{
  "d_model": 576,
  "n_kv_head": 9,
  "head_dim": 64,
  "vocab_size": 50257,
  "activation": "quick_gelu",
  "norm": "rmsnorm",
  "qk_norm": false,
  "parallel_block": false,
  "init_std_up": 0.0156,
  "lr": 0.000352,
  "decay_shape": "linear",
  "batch_tokens": [65536, 131072, 196608],
  "train_tokens": 953900000,
  "steps": 8215
}
Each number is 500 + 25 x the weight over its row's rms, rounded and kept within 0 to 999. Layers, rows and columns count from 0. Numbers have three digits each. The size before them is the row's rms in percent of the matrix's.

# up: layer 9 MLP up, 1728x576, rms 0.0258, rows 979-1025, columns 144-287
# down: layer 9 MLP down (transposed), 1728x576, rms 0.0226, rows 979-1025, columns 144-287
up979 096:487499530553523581542494537494545505498474519517488504524472519496497508510504499492477471484516473475503500502485488479494496520539523506595489495474529508491463466519459496503499476484521527503470525482527499490445461509509494514524511548430485495522530496553444484488513475488512494521527500519494497489474503548510467505461494487512479522484500488520517528487494474478481475500491495490474447507488494495480500527535493500510497
down979 093:517518518479465483509482495475521444469492511485528538517469480495489493498527495450495516519496464519501468489497509491507466508543492524461511474495507531509520481520507506501484521561475466516481474525523509485482492499462512467494520494468528522472515483466462522541514487528505544478500500541475526500500517543533505544516543477500556489454533508491458530510516513505469511485475485479510529513534474498525490519484503457500516
up980 101:529509538475536444538513466493515481531488472475487491507531495500508506466498499489497509490549463453540474466542482448521523507498486472501495510477506527516510509468475526504480524495484509524481505525505508518529499461497481515517523506570492478483507486502477509491505464508446500489479500495469509539449488506534500487449473487492535490510504513524519524505493505565491481506500502517475485510445493489503473522517511510464501
down980 101:510462507511471534531497497500536482484505502449508492519503494482515517498494478479486490512463490506519513529498509503525520534532504484475507507463502505505505506510493477508551521515471518523512500505511537459516490531505509504469503509497535476505525534523519510513503489460469539470486504504507488458494507503543529503528480488498480511557491514490484466468478489468525506468445504481498520474504500524493500506467490504483513
up981 102:511564488527473502518510482498532513506514515495463502497470448459490462510515507493455458467521515536479469467487486460492469516459519464505498559481506502537511492496485492513500485477537502496527497485522504452513464498533511520501413505437485498477499524552483489517483501518450494505506493491493496490449515530455477521480519504493494534472510516498501480478576536502486525499509496499502479513532499518527507522552474492531502
down981 098:552505495532459511485483450522481537502488509490511490508467526525525495484498504509492521487511500511486479510486542504524515495478500489511490505489523454429522505504524471522482543517467509518460462441497519521468504475479505537489533525526506546520497495512513471540485463482520525535507489505497490516501486519481488511528516530482529552517509506446501471478501513494474509477507486504481502506491538491482536556483519447490510
up982 106:460493499523548513507514497507515545492500509461520523493486513495528495547536484502504476505475530509499492468512497476584498480467491515528498488484510523486534514460465554529474454507485489560521491523545460462471475456465533468492507478497524525501520516468513540549443464547473496492519511501449503507543476513513494500493498492501487501530487487508496517503530504513504522503497537504497507486502506471558452518472471464482515
down982 106:462473478473498505526517499488444466517483486488538518517496502510511477426491527523454514495498500509499460498520502501514548498461524483474484508453516493499489491504507519500489466524484509513499513482507505498486493494506492420509521474527514507515492481495533526471496557539470528494536475519477525516481519528497538499499499481475509490489472485499499522478446517497499466519519498524524516518497489442487483526481520510513522
up983 104:508513528512548504485472533503521439500496484487515503464479474501454460493510501522475507441529464495484484510535546479505486529513502466518531522513491525496507504481471498496509503492517507487538531520492513477499464511438505459542475538492512543531501463519486456498471511458485515473521485549529472509509503534521462534462525536547495498488480521509499501543527537504501508516481477485521510458499485506548501489426492502490510
down983 100:521527511517512512503481518485482523456396473477490529506521507507490457529482492539502475492489466513490493517494474549473491538526465512522483498524439567505488517492501492508509484582483513510523501527477585498489499440521476552456516505515492482508528487519487533483446490511521495465470511472552463467526500514474508513503487504515532481494522469510580547532543459488472522532527483571497468481475500535514505516504473521502511
up984 099:484477512475491479537491514535500519484483526448488501496478473503483524503501487463502470526491509522510475506481519478530504480489534478515461518484521453505538534518497563520446478485464485493506531511533492438486472530520489502502493529479534507477475545515484485473504528481501513489514546499440491472491520484497497472540496495514495517475456521540517484532501500555472485528496481472515520522482503472520461508524473463461485
down984 101:478532487559503522534469507517496508478543505519487466518509486501490495491495538486451497480524541502505489484465522504494522489516493481475521438502512452504519471525526505460513471436518510495473490453515479487531459499525482486487516501503503489500470483511527543454503444498488480506511509475460524512465515419499482500470515533471487489476502522501446500505525492447484502493535510527552476479434511538462525521470517510488476
up985 088:504518498512506535467473539508474472490503474536493522538478536518483478517521499488498504486493454534500514508500493510485511494480528522497480447530530466489496493498467551517482486528483480509511500506516503509480454456452470498502494530500544488519519477486521516473522503495521479494539482494504539499438509465524496471476509529501507473481519475479458504496507477520550515533434577479470470474490510515541493495476549479489500
down985 091:493487483516504493524506504499515501513494542470466464514506465469512527428481481470494496493521516473560491507482506506470471502538485478489487489476482535443524538508523457490520505478520525497470496490503503507495517512515529526526460504529451534512506491500485488512490513454500494469514501526519479487522532513475483508500474490470487518519507503514512497509477519493521487514491487515514513486511511510432493497490507542501532
up986 100:522519509468508522523524512483519497512548507493497499484496451535505524486505494480486509480521492477542499518515474518484549498492461508515530484450483467502486504511454515485448557478459478514523482504488446500499470527522500494493514543508534485517479429481545508469502510517418504497474486455528497487514468466542524551508490475494545485499501491471508477545507501495535516468491523475533501467511463502492475494505513493491470
down986 103:459501503498531519494524472463457480429494484554520519505529522502528525531520497516486518498466494528510457508498490493461492510486518510512479549474507484493523537503512512515523520557540467490491504506439538501525486471498452454511477527506530493507521512523489505487533496483522525498553478520506491467513537560457519475513531503483492507492538497449569476475502519501479479499480519462494444506516480512501537471486493513505523
up987 103:491520508513517488472496502537521510505493507495485492525488519530516467515505488546470541507493495460526530514508504498479468496479458528510467486477508481516491484513512475519505475483471520539490532524506508509513464511495487495539477518516492469479514501522470479510547568474477486447464509506517526563504516487502459500501550433539527537495504496561494549532488473524476514489486510461479475467478525496497487508488486492511529
down987 103:493492503454521474527481506481515518490534514484534513500496470488514557496489520520510505469495521521524476496509507500506496515513492501500541483494488462477502526534501551452455537477496511528508479490457498507503558492519513503469481499484502461495469502528481476472472532526467451511518505485487494463505476505523540456491520489486515467526543529477486452490488476489497467500475513494494474511474474478489519439478559457504471
up988 096:520525528492496489513515479483515458446500536481520479516491465470488497482504527484526473516502499524458505498513494508491470425508519488480498519522561520491473535478537525534482505481501529472494558536530515500449479540471542495488495493536462517455530541487495508491448514514544530484499473450466492500489523466508509503497487490475492503527504559490516530532503534523504473531477471526507513505447498513546493587508504475534457
down988 091:514492525499540497543495503514474477518484485491472495529477474541492519516502502528468495508503491526514467501499493488467503510493513466481504455500527546513527480504508501490471495506491508494487508565542535471538494499513526491476527488526517498544525474542439488491486514502520526501502555537509516491497473527503484490422513523488497467450488494501522469453466483508478516477515505493539513520517486519472561487532499520522469
up989 101:503468490515504495513515485480485504501482541501518519514493501510507499448478499476483472519518516490526509479492530489489557545503488457513489497469500548509557508502495540453457510507532500458512484491498480505470518474500541489474500503539481545501490528469503499533480505496452503510493499485520428528491503551538527483470528438453498488487468556527491509481474496517507481480531496474499458481499478490507450492479492511488466
down989 102:501537495483503525493498494507488526492521486490527489478519504487436497470487499491501474482512518485539491506462529476463513496483553544514559499433513497469505549518540494499498485532508493470479514498478464521523548481547528491507510520539521506518453527497478505500482493505495517456500518527513483533509487517487551447516553495448479547517479464484482545483506521462531523495488502581491478498480511511492502539462473509533498
up990 105:480477455500527461475525502515464505518479515459493528486508530506536493556517525514534487498546481519484520501538546503526543515468506531481537508500552544507523483538512502482481470500509500516529480502492497503473526496568551488487520480507494490526478527453520534558516522485517478522497481499517499526500499462490500472492479501505492510518517528485527474527534432509515502445516545484512488497498501478479508505493509503471519
down990 104:497534510535497512488499515515511497499515501456485503508505489476530489489500476516503475508507531488461495496553519515465491476534501517496473517519524520453494479457490479488499456489507472541486519494511528488508474491546494514495499515526513523472552471511497484524501489522487531499465434511498520499517522516461456488486468459472447492476528492524492468499510470492439550551529509471520491472490522515484557501516481502538507
up991 096:535527497525513478528510487490496501509508527496455498517453520549485457504538465543489490462520544490498538517493475504482495542543499525506471474521524517496515492526526492494505464488525452473499535491491510528488509482510474543489500538474555493436514469525513475478500507497524506493468521489497534484495521495487491509478485517504506524528501484510475508512523439485491489504477470480542481499508482461470463464536471481518495
down991 091:493458480467488555470513474503534506508531519483490515505521497534470512521487539485499497508559519523508545523476508523505531497471462501492487507447509496520513481480480479471469500519487511495563506480484493465525512529487500549485472501439507463512505489481483507542502519491523553520541540508501474497497468519553514512507520519505480523492500505475520510434528514512507518540518499498499516502482492515475499470475517507532493
up992 098:471514538490529479509512488490523483492510530482475472521488468488468547482595482532517520550499540522525504466533480504552503514509498529476513503503497496524475479482468513522512493490503565486485488495517512489505536501513513508503530518479533511501531531499484515558484529537470509483475496480480496504486483514508484483501509481469562542502493497525484522477500471468500462503504508501499523482514496455512503507501498480496489
down992 097:514501541496473485479507481478488498505524535577538501485505499449461493535497508494444490467527469483484515477507483479494494488506522478514477500464448528473498489478463483473526537499467471494467456560494479501445526493488490520499488535522488465507504502497515530508527517514508491493517505530487478475485523489495528499517503532517479487524506497485552508548515488468518501510527526474521554500527508479519467533484513515457481
up993 092:475541483521520475485425548489496472510496466509487539487445508515481481477512472496516505543534510474510501511509494477483501496488481516499514482470536469450521541461503544514486523484494470454478481490476493520544507473517484512506506507472506523504496494514494484513533551536486454510503477506483471499517529510499504505463504526480496512499472477501493494489483484503492504488510531526558467544459487477521497523478523487548507
down993 091:487499508472473496547488493518494477486479513503501477440533494510546505538489521547446490492512506457474493487471496525548451570480527508515511497540467503531432456509493478526496523474489542483552522488522464498531494538518526494496457470484521514477508516476499500501473459482491542490549506510534535487506480492538509494503499491459482515506483521509563503516511520493513490457505512508469539511547466548489516478502497532528487
up994 099:476493477494498515509482504491519518475524552551522525510493499482511514520451463452493487485476511437488466500496500478525476487473469479541454479447523445489499479510483476473486457479505465523482496494527454485477520521496445478441503480509499489504493505544488507489457491477492495549494552494462435475494480497496489481487529504449485483502508490469506497506537496515460471472466515486493472523504514504485480533521520513484491
down994 098:514490476530484522441497518500485493496480484475519498526503470504473492553488515502491494497532524518524493535518517492489533488522533543474492491566510538494485511471517521526512462492490472510510493515495541471548509489458533473520491483503519497550521481503520514521552526465523554477499474507512550497469489504476503545530492497504501484491485493509546483515537508487494531494496523505490517521506491540486514471478494515520503
up995 106:487533527496514495507479524519508495439536549462456448550506533458441483485502524496466479487482471508533507521506477452508516485477510471505524501547519467502545492505462496510525511510509511504497513551548483527546502507499458495532456480525492484491527548536482488488479505458524481472507480460470497508497528514526506510473537463511543510439450513469467536426507510483497506486484478510457483510477487478502485528470510531472525
down995 104:494482488511491526472470543494487496502486523520488490520527499518493501457470493482483456500510495514488480558504511511517508536459502494540488477520488528492518503524462505529509551566516485518516515465540498529522552506525504482471528513476475433474517495502489494477498535510478396509507477519453478480515457539516463482486517519533504503447503455531518498515509446540518505482497518486471552479490483475514514487504473489506503
up996 092:444504518524502484514482490469523464522477483469505470523492489567526521501532523490477530486478503437520537487476525474502522495503489495492519496525480497506463437474468501513480486514543482509488505503509473475488469509486506507571570462466503504485521521515478533504548470482490508452476498504512486489476499505476493474470517456521527525465512493451510482547552501501536510541511496496501532486531484480510519492523527489462477
down996 090:480451503513500537505495505513455476517511500534482487460518493475513524520506466478517488517489536487514477485542517549492506473462536506517470484461497507478519484519578518502513517414472538501509530466472508514502511469477498493494501458483493529519511491537480486526517547509475466544529518502488507542496525467499512517521461486554490447513501516533485516473463533492493497481469499525507520497491532552474525517505529516570513
up997 104:486504494482507527502504562532526493487496526493480505497463532488478526474517420503521544520534498506476511509511492486508533488512545544483444525504549473510489489477519501508477457504483535479490493517478497469513505510494493500520539529477528494515499470504489486507545484478498502505527461484496512494533513496502468476500511503499495489459506524497502520504515473496497506512524500466475505526524434462506499497518555475481505
down997 099:480472514498495530477465493518491511465486486518510524493457498499512472522470495518510494492490521522532534510466509527494515522546536483494505513508527520480482472485505475498484493498473478494515520480516406457474529468511494456513502524503494463542499508483485512491505502470499481496502501471502482503509517515537490496528477508470508500471508473507489462444507538468497490500465472517512553559451543484492468511495546504465528
up998 110:486536549477495482491496523517534472506470538474441488529510470515471530495532457494520530543515522492501478492509504436548514508522466495502515514496518521478483534523471518520485482501470469490495492551512507477488509498458516481486497565486525498520498493493483480521504501532535498432439527502500485523497468477495472503515527452463475502531497503551511515507492477521515514470498523540471480474483527501572506525500464498505518
down998 111:536460490540511511497531514491530506519504514499544513496543503535495535478493513482496500500497462515500477533530492542508520499489468439525522535504505508472472515509446523510526483466503486478483473499493493495523504523517515498465485497457487517511522477493511494523471453472549536444458488515519513520505485465527492477513536490495455520472498474507507533511481496453570540530506510523465464475508487505493483477526479499447487
up999 090:482515484483449505503480526493519465425527524522445495477517478451495482486542556491471516511484495479480508485484477512532471488464538468412488509488529477490535530430496479495513490496536559470470490464510504485429476480539520515473435507497494510510522531436506544523519494517518471490516444467459533513500516525506495481515487444473487501539505510506510499510494507482552457491474499456555460516550528500537503533508531490524489
down999 091:522517507485518473511489481472494534483523490491522462512489540503518463473435527476521519514508476522471491466544467506512504490512500463551495525463497464500522520523497492458530534496488514495533500523475498522503490513488517566526510476504484535487501504510516520459487481498500503477503492524526519518490453481491471536451518501503464508487518486509498492482484505507512525527543497522535475406508491539493464467508496507491463
up1000 094:485493507488540562491470502521466456443469487486457513512483461512460465527533506495483510488478486533475485498486518473526510506506505490487479526488497496511478487487510497499526521514515481516447497487496489501503517508500536509454489539506513482517512523511474532509494529495542489524492505467504531518518514555473524459495526471414526511526443487486526568516480515441504487539486492520483524474508491500491477496486518496482518
down1000 096:491526514497514457518526518483536530566535521485521476493583493471481517477480519507524485542579509480477508468506502517485476487485504528538522492513525493493510541473475520523478477433510507523556510502478493500489499480495497502533478491501458521464464475477517446491500498498492501484499498493537489472518453418505465485476517509547478487489522501509498449503548496507492479492485512497519485525514512494564468511495472490494476
up1001 092:484474540537520519506493461519518521489525514493502501492477470508538500506471537487487541487468459499476503486465509498487530491490480535478473508498526484539489501475475480498517486485526545529545537550516478496527479533452488499524533524496500515506477459477516451468543499507510473464498439505559446543504483456551461499501508493504512496491516513471482497498512484507475485460481515483507483433551499489518507496507531497501470
down1001 092:507484489439496510504504512511459479500473490548473512496545478513453504504498489507504499518493514499511471482494488504522477507471505483496498480451483499478489529580480496517510499501456495458512537468473512489506510509527495512492511476482480473497500537541495544527482513571478499511499482514451512486484501512511470475516491492511507481457480481488484530481443502487522491547494474516507505521484477490516514524512483560526491
up1002 094:481521478483519531452487480540512502537553511520518531536489493509524470521533458485508508485521515511457528512521517516565497500468477510505523492437478460529500508533518520488527465505489459503498485548495465513476528539520519480485498467535507511483532492480473502515521466518481487509523506458479511486505506474533485514505535517516499500520477531466543481513526537550542468511494477476520460518481493512537428519514533474521504
down1002 099:524526413487502520486519501472480493522429516508476495533496490506560538519527504544501481444525465507511539483519517493484509449542561512490484526490536479469483541494519527481466524476526511467512478439485507477533507508514491498490525460520525490524470487469450533527495524497483453480481495492559495502503482521510507497512490481505493484491532466501504500506456520458520498509460529469449490493487473473504492457462485509467559
up1003 101:490458446500540503487525501502506521499506494506468454479502529527499496524514484496497494487494500501483509505507484475466478437457441502523479501558533496531458476493487505496469505483509495472516494492514485490521519521474520493511520493504498467515520559512485471508475458541502523523513454471539542543482489500523476516507515443508487494507464506469487574477491503511463496476456501494504548505498505545498479526533483449470478
down1003 109:483496483501532514468492499506498499471540488476524515488493534500486458454508506542498509462478541483491539518465532510544544521516526419451532532508508466495514510488534480493525547537494537485502516473496483520489500479502536464486464504530523514467523480509510478527530469508527539492487499538543495503526499458498528518517511534496460515463498477469543509458485474515519445547537509495442506530521494466533511514455531521449484
up1004 104:556514465513460487482506512488477506522489509520471521545516473505532509520518538535492486513537537539495518490505466501489516483521516503448511512503506507520540493512476526555542547497493511475498491432486512501489528535508552502504503532522491497473491491491515507531513502490511459482424458482479482502500460446510510513507507549522494522500520470483494481528507510490518518483520498498533528536520496482515499484475521533545501
down1004 103:443519522520444461505484515501500492447461483493508498522503528506507516501448513509436499479488495471472510522510465505492507501503491459522541496509488508520472461495518538510501477542515489522516488460546509480458517545531446535496482531503499483511443485512474495477529476526489520527488486496485500505517491552492495482534483509497519492471487493496479478498503486503491464496496528431513482501503480458475492486484503543510495
up1005 095:532514553514503520499540494480516504479513517505550487535519501485517496508494509494453498487520494464555524543467476504478516442500528453474497509488521487528509457445520495517542509467528538464477516520462495503521518525510459492557514483522467447470510516495552507479480505504462512520472480492499477473518502504517476508501515505490513496560517525482505478498535499483483494478485462525506509448524502517514510494500556511455486
down1005 090:477453484536481520549486498492505477529508503513503494502503469545526509541505531473517521493497472495453511467497479469505489507473477516557523528505464469492490531536519433449463523475451504507508489483466489475507475459494505487491512499499506519484509475493499513510477518492489503471503539492471544510508502502490516512473461513482518510478503518466508550521439485471500530497463512509505492461512493502492536508555507490549542
up1006 097:532461498483515502490462494515484515489495508473531472477427499499453474475518454500448501507516474493483554483523493478510510528508514480501511456531522471536526512484490522496499477499511458532506481495470507477472430493457474509519487515466504477525526458476495482516487552473513434487511442512495529578484507456503529501462494512470481527464483518496493496444538541496518508442485480503456527487475512477500498510506470504494514
down1006 099:459458518446511479497466488526509532533529498504537543529512490477519456541513528524476487530476482473538476466479512496470513493498483474539487483491500493544530475494522528467481485460513473550510475504472552477491557523542496511477485517535493516507483487518477530482512500471481498497495485536492539489556502524509503514494523502505512488517494490487515504517521492492518504478471468528498513548514511451503466502498473460464442
up1007 100:529516513485521487525497513552508485497506468469512488497473478493461482500465517508454509532498458493466426503486511505493479466508489538505552439456496464504511484494497556494490465489549469472478537492478486487466492508495517532484467470518527536504489445488477543517480504461490499433493482522428516528529476517496531477478510517427437512477454523439516505515505501462500457496539505503507507485501497519473467488497489482497490
down1007 101:488503514533497486468475510453517514495534506503502503521483523528537488522509499505540498490494540481530558507526478516527536481550504494485429543487481509484480506470543481536531516501467545509497465508521509555518488487514495468467542510539463498469494512497488502564483497555499538539465484470555492462491505473521472514565470499559492474516524530501489523493481504532520490495487494521521440484478514516518522526463512495530495
up1008 108:489476467548468489485530525490504482525511484524489470505485503531457499482482502520478498485524508463498495499510492490524528489516523545522471488469521487493550510547506540528453489483519507504513509515505501499525470501554483508525485494461519490506503518504522522509478468501501478448510480514469502494476514506500433496489503497559491509507495495476503493483524491501506487482511512516518449493496449502494502503511481491509506
down1008 116:498499472498508496522528500480496523497460526497570492485515531495503507483520513506539516480476486529479498538518484510502508496527483487501482474475498478494504500484520554518462513489522569480457532483537557469503484486494523517536475466444454530497474475477538482525516505516516506497499520468452500482511479520536481494480513506515491483526548478501550463458509530511514512486473504491468513502517505478491496507520517500503494
up1009 092:497516498527526490520469474493477522468593532526490456507500484502496519550479519480501464491485498466525494494515490527529485511480545469459477516479535501508518456506478535508481521491491469473492511487518454465484499507492498509510530489542483512492469519525511483508464509473458496492499509424491502494485477508478496506506506494453516501509466507491469509499512493498559475476472480490525495498527493452539404519534485463488492
down1009 092:484507529473511518508530483534501499506489479497517534483542520468507499474531515537499510486480515513519510458469527514491496525530454454532543541501460524506518526508476500518519491569511470476512478518462478489460489506470492493454500512472458537507541475481477490522489477508527505466515483498516522517501510519469459450503517509484494503485522512493454491513508516504516478456499472476502501485511521542490501489547493498506503
up1010 107:527473446521524550461495481502484491518500481516437558505509558525475477505523525512468531505463498515507509478451480531530500501485510510512497497487456489513510502533483500494479446515474499556480526508519466505531501545498540506518476497514516484503524546465492511484495497497525485522505489454455528514435508489547462485510544486522488527500501463468485499545497438502479508535485481473485442478513494478500493513508504467490453
down1010 118:504506474478499528502492483517518516506573527485485512518531517516463524487528523475551469511510483523514488504499490519508437482484499490532460523490542494503451503562479462515529518402513515462503525522492423498515518494506484471488505479505510489504468523525486511527516488474527481530478523498531479533500493451495467523485479499483483497533490505508465521559502559560473512475501515513507482483511504520529506534518493508528515
up1011 103:488468495494497508469507489474504491425527498518446551486502497499464469518505548483472543468500465497514511553509510516530458481466489506479430501513525529498473533484479523471480494451545464540477491538514489498511467561517482455558475522460501414474521536524550552521529533535523513445505512500476498515498510496495511493525509475491452534526496498521538509559501505519503465487531522518496522477507506484486494513467506446498527
down1011 106:520459479498496477506511504524523477443507546510511556498515473518468517523497491517496498509502495516512523453510504477510518491529493488477485464493524517509496533539460509508498496514485478481537534508472551465552482517525490479459523540493513505508542503496466486483453534490532463449493532528511499474492504496507524462500476457529471469497505465541494526509512503509475496536457505527494510470486548489495510503514540525484507
up1012 102:519526486503518516517493527505546502473495525466521498475496543508470438489505463516475510495531478530424505476507520507478477522499465529554522473519506498507519511482474522534510521474494559504498505480523502521535485500492496530492494517514485478478509520554534472469534479528520488500516549499518494488522488464480481505482460508534456536554510510514478527535478500497458511500456522472492500489495476443517443548498490483490425
down1012 106:517495475512501505506505496488506422521540521503492568497482496503526477525514494530537510498467505488530477512482505508497514479505461497465525487532487476527518499533536540530472467554512490519463490534518450502515500510511492491456515494482488476486512483517505519516483510499512508476528532531476482510487528516499495524515513480492498500486541510487507521509497558485454521512464453523519533505521495533504555529526488496477525
up1013 112:521522508504494466493455507476460499514515504475504514458497495498508505535498466504512498498526473497498500475534472498477515512484491499540517527494557530498479495477468511502492485490525500519554468544466487462483444514543471507481469495500508490492521511500538501510459518491504496455511488495477454475475517524500478549452513516480545504499453498486471545527501509502516452538501514493488493535519460519510494546465465489504523
down1013 116:529506472488502473450498494512478532468472523455501485496555530454494488537487472488545501499521506469484507484519493505470481531522525537514518509493563524541498484513474494482517572466475503508531529477495540477494470496557495511493485482443536510519514567537536539477463485497467481517526478503489482518530497508482477478478478546520494492483523493474562518506482491530477515506512500507488495505516492578503481502515530511527488
up1014 101:520490520511503498498472511505480528484523492454507543487494495495495488458486528537493474504543453510521488514537474454539507510494496530515463533481498474491481493484492522494540475497524520460477515555493510510505502515521492496534459492487523462506520545520495436496456503504460511470510483500517513493495537506544503528452527482550505531520469479486527510553563462542458500481536482519534522506476484508558480515488467475431457
down1014 100:486446543545495514462536504496460469524515501487487523503507515512501527514504500555505533501464507518530523531458462502474466481511495492527472507520489524519514508546503500461475522512481477506504495435467475514482506492511507532477563510481526494487501493543478517519531501530459494452495550516489479493550480486450520508488511495450507484493523501508504485494455532464507492560463529503484469478496496513478536518487509454507501
up1015 094:489539521473492454513480519499476493455521531475472492502511479454486541488492497562423487495516545524549505522508490507496526507482512520498511525510525494498514499467526533502516480501489539483521474429457499510546497537490463495475511485552558490482514515503500502479520522474500473426464482495525486453499454478522469501481490505483492531467507506487445498488530497474510462509448501460506538509487481464498473513506525509514491
down1015 091:549508516484505537505468478518514466535487510529479517501525526512498488511492525486521527458528485501537469549524514485500464514499497469507536524476486509485499500483423437477486501478480507527520477485476451501529507450487494505517478470554528532424482483489458478517505470514511516497487493491525474544548521494493469482520498498525467535521473516510498478520511480478481469539517533508534481493483537546502522497554505484471483
up1016 095:500527455572515512510523548544485483505474481518469494509507514490497508500460543488495457506526463450540456502471490564503556485480521491468495500449524479486487441506465480534460501495508464539490523467513531482495491458491510477531521479476500447480543498527501502496497522498462483436463513497512500514497479501535465493483529529446461482501497509516482499480499507489502504507515544470465472497551480505511523502499524533495544
down1016 092:493493470514492496480580504506525537521506510559544546498477493492514468509506519484459527470501525497503503480492476489454484453501559510484508475516513567498488466494491533521507506484518505489491517506515494512503552501466527487475483508501504492484508505526464500509507502491483527517496479493528495484489515481496531462510493489475484458506504480535556490484584493491470524495466509547525524489520496508455445516518544514469498
up1017 105:491493500485516495523496524510547436488479501471495521530486547445542466467493527510490537500516452503496488482490497536539505489466494510505529504505483525513487483448474506545488512486498521501545491531502499479496525534532491525494509527513538466508487536513568494474540476473453493468505481507479515502521506512481484505466469523456527478482463487451479512510494452487555477508488521472522494515507504462521515518502523459496499
down1017 105:512490536474488437465511480535483490477584485527504511540514520466508515526461503459510510435486539452496467500497465471501487492512497528488524515494497477508559483544529511476519526454507498468496482503492468500513507502457489528501489479517480494463498474459474547515526458481503532508487531505509503508500515501444520493481513471463474507510539557440501495492525500444493485497539548486479477506521478508463512532496483498501479
up1018 099:437464490565540541545502528526551500473473500500516475494512512522452510538465478490523537494516509518448494488523491515517486478524490503518473435466519489504446449560483478497546489495507522515472602534518501493479511516500508474501492466480486489520524539519484473490551444484575502498554446496503496487474508487491500501459491495488434487510486490479472484498533515518482520514510556480552530481540485537489489505496539497490513
down1018 100:481487541524504527516505460478463487497503483540465519439498494479504517489521504512488540483511496438499496475512462532474493550525503501475534546510512478507479525466508467528485522527514495515571431510481474558529473487503499509465465483486495508510446503510570504537525514537505519494498512558477529501523539532526537496502511544550497525490506554480545468495512453535528510499498480506488541476542471489489476508490527488484525
up1019 097:503512544514501494494498545515495525477500528486500491534518528544510514538552502494474493484533499473511524499486482480490515532495490499515473466499521430496502488507478487504449436479556537526514500526506479487456494469478500513494501528485489514538508526524473477476530507546542541530467494505466489480493529478486509522562530476479506480519482511496506490520489515531528459552441488478493520505541480498513524501511474503493474
down1019 090:511517466462504490480487468485488482529551473515485512499501455467477522471501515485517483505525512453522510575505533473549537530470472528478544520504507479506506496486518510499489500480475461496522487479476480518494525491459521505538521501529512519496495467435548517568515557496485512499480544464506448543524492498515477509507493492474533485538510476509483440449526474495491478522495477519508541509495462522468505478485469473458508
up1020 116:487502506505532532461513475488472486480502546502501453484528500496432488484493516474512484505529491508491501488466473481494535503499494496506512501450482485503482519543472523479478471503504477523443481504511475416541536480490482499477440518477499524481521488475491485486509497536502485488513485536503506540495558545496498510412492473507490513502476490497496582474505499513463504513490508529526438481504479477462503533481520507503484
down1020 129:491558510511474501497487479504485496494465523464475488464537542498529514490554454494516508527498480485520541475487490517485517520506465540457500511462497493511482453511505508521465476535562565511500515487480501505459493539545506501494488534472517518468467489500455503516508514501503483534500483503505492505498487547462496503517522481494505530513484476507474488506460478512465501493515487532480431517460521510543503497518467487465480
up1021 101:483493510504587489485516488490487471508507477473493482522518476440469536504478449501480527471525528493454499510505504496518495471486513473474507521507475513492489504504439489524495533504485508492485468506481476468544510514480495484520502467563521518444471499526489458498514423533483506514509510470505502494466540518533507518479483509516537486440482546510466538463510491486503497540506512513460492522499489469502470496455541510469522
down1021 096:462502494507489496499494516506481499487446516480455469484516498477484468480489534501456507427479502491502518490481497520499539503528509467487500502556511566468509541492523523506470503490477490496488512435514501476561510467532502507478517466518494496516533496526500455496468479496513471467529525507562469485507509470496514490469493524499424476499492478506476518522440486544502505493517522490510491497504486506532484554528542508486507
up1022 094:476528559487551485480477512518498513482499505499487528472523430497522482503503466504516516506487505520510515487512510463515518512508451578499568474505515503492525492460552474524493529506485497532482510500488503493478485493487524494477532531503515517531527507478524497524502446535493493507506523496494541497503547542467502491474540512510492541503514515475488505486503485489450502515509474519509505497577514493502525491469497452462509
down1022 102:516509493491515496484490506451481557476522532510513449506476546537485509480473516502525524513502499492493464463484495503522485427521547480434480524516507472486468493529461502512509496509520533466524513501499469452527520509509523515542520474493472505490495470474509489473484542466482519530487499498490501507496479498499508479481509482502478466491475506479475498529497467517481542499482537508458491511462522519497509505566519483523520
up1023 104:471429543506527507495514497521499508489496518473497498519457517472480538512572506528505490509511487466485565451471464452546485501475494504534508462500490519499488476517512494487483513496455529509506504481506507503521503481493497540507477520490481435514492483521465507553490537546481459528459492510485473495497516488473440489506533499519521469421506518496525507499493483509450480557484472469484488517524498492490499508501516464499473
down1023 101:481541510537527542498544504475494470548517582474542520522466497521531517475483489470463527528480520516536527467501531486489452469473519473479473502508509503550529491529520495509517502468477501495499497498514509474453527503477471511490525507499500515525493508512500532496509465500536443510491480516484545521510484519517435453555505493513495494460481469470475518515489516479511489532484512526486506512460548504501510492473498501492546
up1024 096:497481553477516505494515504528505463490499507488494557511472500483524499494487486560530534490525490531467521502538506513505509502514480536473502452500512475490477533497507471489529533503496506505553492571552476500525441522506492469503497452560494454509534494486512512502498491528526477444516475510503538540507497461507511469513506520483532507465495472480518525549509505469504507489504534494470527492518464481489489489487536471491522
down1024 091:507499423478531494532486489502550521461510477511513516518508533499512467530502484489482492468496502531488552485498523469513535465475487458532485455477486493479465515507516498540492518483484505476474513503480475479471538433501495492466522530481511497527479501476510554470482518510475566502541468511448448458512500498512486496537476474504522489484513496518484511496479507574464505550473521539492464500468513521490528511490495517487513
up1025 112:484499555528524487490479533507505459489496500502483524509491459517485512524546462496501476500506488447544484520550502453478467484473480529504539493534495471524540488443519496516498479491503509526464511479483501522506516490445498530465472444531584529458516451513514476517498471509507485435522491469456461498510511525525532486476525490507497512564461522482467552442520485510481484481530529494485513532489494473511519500457499485512481
down1025 122:500520503473461497481501512536530499470485519501504499565457505501493509484489498528495485497486498495498513452493529520489527492557508443484508454419418508489507525465517499510541492564515490490490523531523541523503516521481486521537480503534511454502525551516521487477480489498505504488517504549518477501525539510467460518466462517488479551449510484536496523524509524486490537509484488499511458464555489569491525479475494506516493